From a checkpoint of a small transformer trained on Wikipedia: width 192, vocabulary 1413.
Each number is 128 + 32 x the weight over its row's rms, rounded and kept within 0 to 255. Layers, rows and columns count from 0. The size above them is the row's rms in percent of the matrix's.

# layer 6 attention query, 192x192, rms 0.182, rows 43-46, columns 0-191
size [108 109  97 123]
[[109 151 166  97 126 101  90 119 179 149 137 131 159  98 123 141 110  90  88 112 156 144 132  83 129  97 145 133 126  91 126 132 145 102 101 140 141 188 130  96 156 127 116 122 107 138 147  64 171 135 126 191 196 107 169 119 147  98 132 211 125  85 100 153 136  75 137 144  90  83  55 134 137 114 101 193 136 128  57 126  92 147 117 152 142 161 142 102 134 147 126 167 171 166 107 138 150 152 131 159 193  26  86 184 102  87 141 129 179 112 142  99  99 153 106 144 125 147 170 119 153 166 120 176  82 123 103 144  87 150  92  84 103 164 148  83 153 141 142 111 159 106 138 136 108 120 115  91  38 141 116  89 144  97 177 163 141 127 100 164 171 190 161 111 157 139 159 144 120 139 130 133 107 163 141 166 193 179 176  60 153 140 112 163 184 145 148 118 180 125 139 129]
 [182 162 126  80  65  82 139 106  73 121 135 149  96 155 143 106 196 140 157 133 125 157 122 152 126 140 121 121 121 117 160 147 147 100 183 193 163  95  41 128 111 151  71 185  94  94  98  93  98 112 123  69 146 156 107 134 143  89 152 168 146 125  99 134  84 167  83 138 150 147 122 162 184 131 135 119 184 159 132 141 151  94 115  75 139  87 154 184 127 121 115 144 113  82 130 160 159 137   9 128  76 121 151 115 142 240 167 150 163 120 115 106 175 125 117 143 136 140 155 146 167 145 128  72 193 166 118 161 122 145 169 158 123 154  93 166 142 142 152 135 114 127  71 131 106 109 115 134 156 162 135  93  84 117 161 140 164  46  92 110 114 140 129  91  97 130  99  81 107  98 119 142 133 141  99 126 107  78 151  86 114 145 150  88 112 132 151 111 124 123 162 149]
 [ 72 126 126 154 124 112 210 134  85 108  79 135 150 181 107 148  99 170 114 153 225 133  90 115 198 171 112 107 134 164  82 183  59 179 133  97 131 134 111 131 136 111 146  92 148 106  77 123 107 116 179 101 132 146 132 135 109 109 100 157 152 129  89 119 178 193 123 151 137 146 143 173 159 125  94 101 149  97  92  86 137  99 122  74 122 122 162 129  96  89 119 138 165 110 169 128 124 141 137  90 171 152 144  85 166 148 165 114 108 121  97 108  89  76 116 105 150  92  99 138 171 170 116  95 115 170 103  73 151  73 172 148 105  88  84 160 153 115  90 123 175 154 127 105 120 153 252  91 104 115  91  83 132 122  99  89 115 100 219 123 125 140 122 163 145 115 141 133 105  90 117  91  94  91 141  88 141 112 106 165 170 157 126 147 104 100 144  98 111 119 122 133]
 [ 54 107  80 170 176  90 133 148 175  87 141 120 102 147  46  72 119 162 163  85 167 111  85  95 130 152 141 102 103 132 114 129 122 135 111 204 174 113 118 111  97 147 109 110 127 123 104  98  96  87 122 147 129 113 165 117 104 101 149 127  72 193 100 112 149 148 122 114 131 130 165 122 131 163 112 143  56 134 127 178 165 118 122 200  81  89 133 112 120 171 119  81 142  97  70  76 133 115 158 188 147 173 132 129 129  82  54  93 140  96  91 126 150 140 128  91  80 124 131 144 137  90 176 148  94 123 122 102 104  98 148  89 125 133 185 103  56 132  84 178 135 131 202 101 131 116 131 119 125 128 166 153 156  97 149 134 112 120 194 147 171  74 144 104 153 161  99 142 150 140  99 142 177 102 159 103  46  95 139 115 108 148 180 126  97  96 161 125 152 159 119  83]]
# layer 6 attention key, 192x192, rms 0.182, rows 43-46, columns 0-191
size [109 108  93 101]
[[136 103 153 158 174 107 131  97 131 133 174 116 127 107 125 114 173 104 115  85 166 166 126 105  96 112 102 125 105  85 124 109 147 121 226 195  84 116  90  45 192 168 121 140 120 141  78  89  99 157  61 132  83 166 163 118 128 154 149  94 146 121 153 117  88 132  84 123 116 110  93  91 107  81  93 109 104 107 138  76 137 100 130 146 142 137 157 142  49  74 154 126 110 169  83 151 169 140 162  86  99 153 134 172 140 168 133 151 115 144  83 109 119 161 143 131 141 100 136 123 151 109 138  69  99 126 187 101 217 126 118 125 120 116  95 173 176 104 139 142  84 150 152 181 105 194 123 117 173  94  97 100 161  89 165  82 172 178 106 108 142 134 113 141 131  84 123 117 144 175 110 143  77  96 112 106 133 161 115 122 110 192 124 115 146 122  92 145 190 151 185  89]
 [128 172  92 124 116 183 134 168 128 160 154 129 144  95 126 123 147 182 156 125 138 115 170 170  99 190 125  77 112 159 108 122 147 133  72  88 144 155 103 151 119  89  95 109 141 141 143  76  95 121 140 137 144 140  87 121 129  67 128 126  92 132  88 111 131 168 150  53  71 185  72 104 146 170 191 174  83 145 138 164  77 158 131 101 103 151 131 143 197 152 108  55 143  82 142 146 120 112 138 109 179  85 116 102 153 100  65  81  63 133 169 105 176  68 147 142  88 146 157 163  73 143 143 148 207 140 120 159 125 104 122 144  89 152  89 158 116 118 106 118 151 125 141  60 197 104 163 115 127 157 123 159 163  95  97 192 165 143 112  89 102 135 139  99 105 146 178 146 117  95 119 118 165 127 123 148 153 114 136  97  89 127 122 172  89 170 146 132  80 136  78 147]
 [ 98 125 150 139 103  56  95 159 130 101 146 168 104 178 110 118  90 120 146 124 148 113 135 130 185 105 144  82 181 114 144 167 156 112 126 134  76 103  93 136 124  82 119  99 191 136 166 106 142 133 107 112 173  88 139 179 100 159 156 124  89 219 132  68  76 157  93 159 134 111 133 120 111 112  57 135 103 113 132 191 173 107 104  96 130 112  98 150 112  86 143 138 118 118  77 124 100 167 131 148 105 196  96 149 202 123  91 100 188 166 142 105 112 121 115 118 142 122 162 209  93 143 113 165 111 105 148 133 197 106 119  78  73 155  96 123 135 156 139  87 141 113 226 144 137  85 148 141  99 127 157 117 128 128 117  92  92 134 159 168 142 118  99 131 138 111 146 147 134 156 157  76 130 139 159 142 167  78 166 162 162 172 132  67  49 130 188 131 131 120 137 124]
 [151 135 109 109 116 118 160 141 169 111 113 173 115  81 102 113 133 127 138  62 104 106  80 127 133 124 148  74 128 165 129 165  96 109 118  85 142  96 119 121 124  83 125 108 136 123 132 108 136 137 176 120 184  99 121 109  77 169 151 123 160 136 134 107 132  80  80 103 115 130 126  94  90  85 115 229  83 174 118 144 161 121 158 162 130 142  82 148 155  94 128  94 119  88  97  80 162 140 126 131 169 192 164 138 158  83 102  59  94 169 145 181 132  92 127 162 102 145 147 123 187 120 163 105 161 151 119 185  87  59 100 188 111 128 116 133  55 140 146  99 119 186 174 150 113 115 123 125 108 146 142 132 155 101 117 124 156  16 123 109 129 111 127  73 178  88 102 178  88 180  98 108  94 106  70 140  71  63 172 127 124 118  98 116 132 156 122 117 121 115 131  75]]